config = dict(
    n_layer=10,
    d_model=512,
    n_head=8,
    n_kv_head=8,
    head_dim=64,
    d_mlp=1344,
    vocab_size=32269,
    activation='squared_reglu',
    norm='rmsnorm',
    norm_place='pre',
    norm_eps=1e-06,
    positions='rope',
    rope_base=10000.0,
    rope_fraction=0.5,
    qk_norm=True,
    attn_scale=0.125,
    bias='none',
    tie_embeddings=True,
    parallel_block=False,
    extras=['some layers without attention', 'local attention windows', 'gated attention', 'value embeddings', 'a smear gate', 'learned residual scales', 'LayerScale', 'capped logits'],
    init='uniform',
    init_std_qkv=0.0159,
    init_std_o=0.00355,
    init_std_up=0.0159,
    init_std_down=0.00219,
    init_out_by_depth=True,
    optimizer='muon',
    lr=0.00321,
    lr_mult_down=0.7,
    beta1=0.9,
    lr_head=0.0243,
    warmup_steps=115,
    schedule='wsd',
    decay_fraction=0.74,
    decay_shape='linear',
    final_lr_fraction=0.1,
    batch_tokens=131072,
    seq_len=1024,
    doc_mask=True,
    train_tokens=577100000,
    steps=4403,
    dataset='wikipedia_en',
)
Each number is 200 + 30 x the weight over its row's rms, rounded and kept within 0 to 999. Layers, rows and columns count from 0. The size before them is the row's rms in percent of the matrix's.

# layer 5 MLP gate, 1344x512, rms 0.0949, rows 1324-1340, columns 64-127
013,183,230,158,177,210,223,222,186,213,169,208,252,201,239,245,251,207,191,205,221,213,245,253,250,206,240,241,163,262,167,208,231,248,196,197,238,149,166,181,167,209,210,231,186,166,239,204,219,203,200,193,218,219,167,164,250,230,182,160,170,149,187,253,149
100,235,197,227,238,188,214,178,195,199,235,233,207,210,230,180,211,133,172,211,206,162,177,174,204,196,192,172,181,150,230,228,159,188,209,251,228,239,148,206,206,186,153,223,232,200,227,184,228,214,177,206,227,191,215,232,182,209,252,264,234,202,185,195,195
015,165,209,172,238,204,224,187,219,149,187,170,246,159,158,207,157,227,185,170,229,183,170,212,207,194,193,210,190,201,210,209,199,201,148,237,126,213,190,219,155,174,195,248,230,227,183,219,231,155,225,231,204,275,217,205,163,193,240,245,224,238,154,206,184
126,201,214,170,186,230,204,236,125,176,282,163,180,261,246,203,190,144,177,171,176,207,163,205,210,188,248,219,241,202,194,213,138,196,194,170,218,172,145,237,200,173,188,230,175,153,213,225,228,193,212,244,189,152,220,186,171,202,216,234,266,219,166,241,188
031,211,216,185,222,191,161,237,186,268,218,223,262,167,149,196,206,208,180,211,222,191,177,189,192,187,187,195,203,211,196,222,151,182,227,240,203,202,200,203,181,182,222,214,224,186,189,136,252,184,222,217,233,195,179,199,202,256,230,211,205,180,180,139,266
133,237,203,233,198,217,229,206,179,168,129,250,195,203,192,224,289,191,221,173,217,206,184,232,201,170,191,170,246,195,180,200,151,194,191,149,236,229,217,147,246,209,203,185,291,243,257,175,229,193,219,169,239,210,165,250,225,164,187,207,192,234,161,204,206
124,174,232,185,184,172,243,171,219,169,182,202,296,256,206,173,164,206,260,200,140,230,193,227,145,170,229,255,161,253,208,260,146,215,244,229,175,208,153,208,204,221,210,200,186,180,223,225,219,156,199,209,187,182,182,176,181,197,225,223,218,229,215,193,234
013,161,193,222,209,203,144,191,186,213,160,160,159,169,238,197,234,199,202,176,138,231,237,198,230,147,145,195,229,267,232,219,203,195,174,184,234,166,160,163,148,220,192,225,200,180,178,209,207,194,215,189,180,244,169,176,185,200,217,184,259,193,217,175,241
108,203,173,183,220,234,174,236,219,179,141,203,127,229,151,195,255,194,188,240,201,232,152,191,195,194,195,232,160,186,232,170,202,195,168,218,221,218,199,190,195,217,210,153,134,199,187,235,235,188,142,204,189,238,206,163,216,167,230,182,181,167,219,246,219
015,203,187,200,163,187,181,187,230,132,197,221,226,218,143,245,204,197,173,250,249,244,211,172,210,180,186,227,218,186,234,231,177,225,181,162,216,190,164,224,187,164,163,261,167,168,210,173,229,187,206,185,187,229,230,166,226,221,213,191,215,217,180,236,193
020,191,265,171,101,196,273,243,217,198,179,242,174,232,174,185,209,224,233,218,182,136,236,228,180,240,186,212,192,195,184,166,163,185,172,208,211,186,170,203,186,208,166,207,176,233,217,173,183,214,183,210,198,189,187,212,221,201,201,148,201,217,205,186,201
013,151,235,204,241,200,175,238,243,205,216,208,203,189,204,180,180,216,170,199,184,218,227,179,157,186,211,224,147,164,212,229,167,220,232,167,253,205,183,197,149,219,201,235,173,223,239,161,209,174,207,214,158,227,246,220,264,147,156,174,230,243,202,155,189
016,161,156,242,208,239,173,234,148,164,182,186,175,224,190,189,226,228,186,159,224,220,164,195,246,238,180,173,175,180,205,202,260,187,156,164,218,207,167,176,181,185,224,237,250,209,200,184,169,220,144,169,155,207,188,164,232,169,205,215,222,248,165,194,219
122,172,192,212,175,199,149,250,244,208,215,221,185,200,244,215,157,212,209,147,172,148,222,196,216,162,213,165,173,153,265,189,236,217,238,180,151,216,238,246,194,213,173,176,187,182,180,221,247,198,205,251,246,228,230,202,201,281,217,122,219,196,163,214,226
019,241,220,205,213,182,190,169,207,172,193,182,195,210,204,224,148,277,197,190,259,270,210,227,153,191,227,232,170,240,248,245,241,192,233,227,216,166,174,242,176,198,146,213,178,241,203,206,161,169,190,224,137,224,226,200,165,227,135,204,197,218,217,172,219
125,283,197,203,183,191,213,241,187,221,175,250,175,253,216,231,231,189,188,238,225,230,161,251,180,161,223,185,182,166,158,164,159,176,205,195,298,257,223,205,215,222,226,161,215,218,206,156,203,175,176,148,182,222,174,221,246,222,207,161,269,166,266,200,239
144,175,177,132,196,192,200,187,238,198,211,205,210,211,236,208,198,204,159,225,196,217,163,229,235,193,215,170,244,203,162,187,168,189,174,202,242,202,149,130,223,179,201,181,185,187,212,267,204,235,194,202,157,181,166,208,159,244,203,174,231,204,143,211,211
# layer 5 MLP up, 1344x512, rms 0.0947, rows 1324-1340, columns 64-127
013,186,191,130,194,206,175,164,172,245,188,219,243,170,200,186,254,231,229,169,247,216,177,210,246,212,212,191,243,204,154,200,230,230,178,192,175,217,199,171,174,215,209,179,191,217,256,191,261,183,225,155,201,187,219,214,179,158,232,207,165,221,221,200,191
097,171,192,192,166,199,212,191,214,208,177,168,177,198,192,209,205,267,255,208,190,229,213,236,198,209,188,244,207,248,185,198,239,228,196,176,165,171,259,185,190,187,231,174,163,198,182,208,205,190,244,184,209,233,196,145,213,202,126,131,187,236,206,209,214
014,140,172,173,195,179,237,168,202,218,195,169,214,152,193,184,156,242,174,220,226,173,163,199,168,162,147,187,162,193,210,245,187,154,202,230,125,166,226,211,157,183,199,258,250,224,246,194,245,164,234,169,240,269,209,225,221,192,249,260,191,217,215,171,154
131,238,217,228,188,204,227,183,229,164,179,196,205,203,242,207,233,239,236,201,260,130,225,211,190,173,248,159,176,179,203,191,195,207,194,203,199,221,239,197,190,221,200,210,241,222,161,140,227,273,170,173,165,247,193,206,210,208,170,203,207,206,223,222,243
030,198,157,214,226,187,260,165,206,162,175,209,120,260,239,222,147,182,205,205,174,204,212,195,218,192,218,205,205,236,191,180,228,231,157,223,207,182,176,188,238,218,187,167,143,171,194,232,133,231,182,229,178,176,200,234,199,169,186,158,143,172,206,255,159
129,162,184,178,187,161,167,206,229,251,263,137,224,199,196,188,126,208,195,239,186,217,214,180,213,205,198,237,160,191,205,192,250,215,226,285,153,161,190,246,138,209,202,190,97,173,157,216,172,213,185,198,139,192,217,135,173,253,192,187,204,175,232,176,186
122,168,239,203,178,172,246,161,231,195,162,175,286,247,210,179,157,224,235,236,168,224,200,218,147,188,240,252,168,240,209,293,146,193,218,228,177,187,145,204,185,209,200,194,194,181,222,243,216,181,209,200,185,191,172,198,180,180,249,230,244,241,214,206,230
013,161,189,166,163,218,234,145,242,199,171,222,221,236,195,248,171,233,246,225,233,166,226,170,197,235,211,181,169,233,240,214,243,161,222,151,149,224,205,215,199,205,230,197,194,150,225,165,156,181,212,199,180,173,203,195,234,204,223,191,176,223,234,168,167
098,188,218,207,198,166,220,182,191,220,246,221,246,163,247,219,146,203,237,139,188,164,235,191,189,210,218,166,255,229,152,198,176,205,205,172,165,193,213,216,204,173,179,227,271,205,201,168,155,209,258,205,215,180,176,248,197,209,191,232,221,221,156,146,172
015,175,116,221,194,188,215,243,220,163,182,222,197,165,244,179,234,172,188,162,210,229,221,171,161,175,205,195,158,195,221,190,136,151,231,250,240,188,252,137,186,224,203,233,211,153,232,221,215,193,186,200,218,237,194,231,186,186,211,221,221,239,149,190,180
020,197,273,191,139,233,236,238,179,183,228,211,199,217,147,203,202,268,208,176,211,148,209,258,235,231,156,203,219,232,201,211,197,182,178,187,233,168,208,188,129,165,166,187,161,203,161,223,157,211,204,251,197,237,238,228,210,187,191,210,238,165,190,173,208
014,245,158,201,140,240,177,222,193,203,182,155,152,166,194,213,211,185,219,158,247,223,139,155,226,206,212,177,207,191,176,198,193,223,206,221,176,217,193,220,236,227,201,146,157,206,185,225,233,183,188,157,171,182,195,184,177,228,167,220,210,203,208,225,211
017,180,190,178,163,175,228,218,196,240,255,220,224,241,251,162,182,237,195,230,193,201,231,209,224,167,239,221,195,165,160,176,164,175,210,211,168,227,203,180,219,228,218,216,236,206,235,182,169,243,183,133,218,229,172,225,144,186,175,151,209,244,233,191,188
110,223,200,198,198,211,255,125,168,179,168,179,209,205,147,168,261,187,190,235,221,265,161,215,175,234,204,220,215,248,167,190,166,172,179,227,246,205,202,147,194,230,222,229,215,204,230,195,148,182,221,120,169,171,179,208,191,126,199,260,191,208,240,203,165
017,210,149,206,186,237,211,236,232,261,191,202,237,172,184,154,218,132,197,173,153,158,248,242,223,188,179,178,216,207,178,203,189,201,216,209,188,247,179,145,197,198,257,208,196,148,251,201,217,230,205,238,207,186,171,178,234,155,211,172,219,164,209,205,160
113,275,201,181,204,197,207,243,203,228,182,237,169,259,189,212,232,217,205,207,210,219,146,237,189,167,219,177,179,173,151,147,147,163,211,187,301,245,218,190,211,222,241,168,217,239,212,155,208,160,176,163,207,245,157,211,252,198,216,150,285,180,255,203,237
137,173,169,132,194,210,220,172,242,201,219,204,192,221,256,210,200,210,158,226,183,210,170,212,229,190,228,163,240,200,164,194,172,195,179,201,217,182,164,138,241,180,224,183,177,178,199,255,206,252,205,202,171,187,174,184,154,240,212,191,234,211,142,211,215
# layer 5 MLP down (transposed), 1344x512, rms 0.0649, rows 1324-1340, columns 64-127
007,222,219,230,145,170,226,235,233,255,188,189,203,185,192,224,198,208,172,204,208,197,191,206,186,157,207,213,246,198,164,170,227,250,273,210,246,165,169,260,199,178,236,187,211,156,182,194,199,190,208,201,196,237,190,159,172,198,192,207,201,204,165,229,228
106,188,174,192,223,215,141,287,183,171,128,181,233,220,239,215,212,242,192,188,230,224,211,247,178,251,191,218,161,229,211,150,193,190,173,167,237,216,163,176,155,233,223,154,191,191,151,186,199,225,221,190,178,197,191,223,180,198,192,203,192,260,228,176,228
007,165,173,170,137,139,186,148,185,229,211,197,194,171,189,192,180,175,183,173,216,208,169,214,174,238,178,239,168,261,195,181,205,198,177,181,177,192,216,273,178,236,212,209,133,190,179,173,243,205,212,194,152,184,179,196,215,162,172,203,227,221,231,129,178
137,194,158,173,197,235,167,200,207,218,174,197,170,166,175,153,150,163,170,172,211,191,154,183,265,198,205,223,171,189,197,167,160,229,263,187,175,189,202,193,219,198,235,151,155,221,192,189,213,233,183,228,184,191,255,189,222,218,206,255,173,211,142,162,219
025,243,163,144,180,156,198,163,222,219,198,260,189,184,236,145,224,159,209,164,176,211,239,200,210,229,210,225,188,254,199,220,182,225,246,184,243,258,252,203,188,241,189,182,192,164,186,203,209,168,224,219,227,173,244,232,198,185,231,183,170,203,268,223,161
136,171,222,225,202,204,222,178,220,252,189,201,197,240,217,252,163,250,165,168,176,222,218,227,263,223,178,213,176,239,168,202,169,220,187,224,182,246,190,229,178,211,244,189,210,179,203,214,200,157,194,183,209,179,189,136,194,230,276,181,233,213,163,203,244
146,176,224,241,178,191,222,172,175,238,206,177,185,211,203,131,193,241,206,135,182,200,192,212,152,226,180,244,211,249,163,194,197,182,162,216,202,186,206,136,182,178,192,199,278,165,209,162,261,189,184,224,206,232,185,210,177,165,245,244,182,198,256,236,176
005,211,199,224,156,245,219,216,179,215,191,162,238,204,156,186,212,173,256,206,193,221,181,197,193,237,223,171,174,251,205,171,227,215,229,218,219,191,210,206,221,202,216,132,209,219,202,188,164,204,187,191,227,192,166,214,198,155,189,205,228,219,209,219,205
103,241,199,197,198,116,177,185,185,211,182,215,148,220,224,172,188,232,219,231,163,200,194,199,198,248,190,151,167,206,272,236,202,155,210,183,190,195,164,248,243,264,244,222,245,222,244,198,162,208,255,240,207,232,214,225,164,211,176,156,209,241,176,233,204
009,185,191,200,177,170,177,175,227,231,224,181,202,199,188,269,228,226,232,186,223,248,166,213,214,146,214,157,262,201,181,193,183,229,255,251,186,185,202,155,225,173,221,193,191,221,218,184,184,240,172,165,206,236,111,215,212,198,174,201,160,248,196,241,135
016,221,185,157,208,257,217,208,194,177,201,188,202,235,191,221,196,232,167,180,232,186,205,190,169,194,211,187,238,173,190,194,217,265,211,242,175,241,179,194,182,218,216,156,225,209,167,208,219,219,198,250,138,198,196,235,211,178,135,203,236,220,205,184,226
006,247,224,187,208,220,202,159,184,212,163,170,162,203,215,225,207,149,207,207,161,154,179,208,153,168,180,164,232,185,237,191,209,223,221,222,148,220,180,229,228,214,173,165,213,182,172,197,163,259,204,218,190,205,148,217,176,241,209,237,186,192,204,157,232
010,160,165,138,205,220,223,213,179,171,256,207,189,177,216,188,196,162,219,194,212,195,213,194,196,227,212,246,210,213,182,190,258,221,205,232,199,226,242,257,180,181,259,212,213,189,206,241,162,213,210,227,245,142,189,143,203,199,151,213,184,135,223,131,215
132,281,188,261,212,201,182,211,196,230,200,197,149,188,197,186,205,194,154,210,174,240,179,207,172,204,192,161,219,195,181,223,237,201,173,195,179,244,184,161,186,224,186,211,167,178,194,173,222,216,160,167,211,111,182,201,141,136,218,217,163,182,181,196,267
012,198,212,163,234,213,202,234,194,226,256,184,221,165,227,238,242,249,246,180,238,196,208,205,180,181,204,146,246,224,126,206,148,178,180,224,183,211,239,169,210,196,218,199,142,161,224,163,238,187,195,258,219,183,125,170,238,171,204,213,177,265,225,221,191
120,188,172,142,249,134,208,137,164,235,252,179,148,233,235,245,212,176,189,212,166,194,186,224,196,217,227,204,166,189,192,235,217,206,170,148,199,195,214,218,241,245,275,248,244,227,188,170,180,194,226,196,219,200,187,186,250,188,184,208,222,233,246,192,203
134,152,203,156,213,197,173,178,191,206,221,243,236,218,265,212,193,202,156,227,169,193,212,187,212,184,120,140,252,252,187,168,174,226,205,228,220,213,177,205,206,183,175,210,192,201,218,222,217,219,176,224,212,223,185,231,210,183,203,188,159,210,167,186,179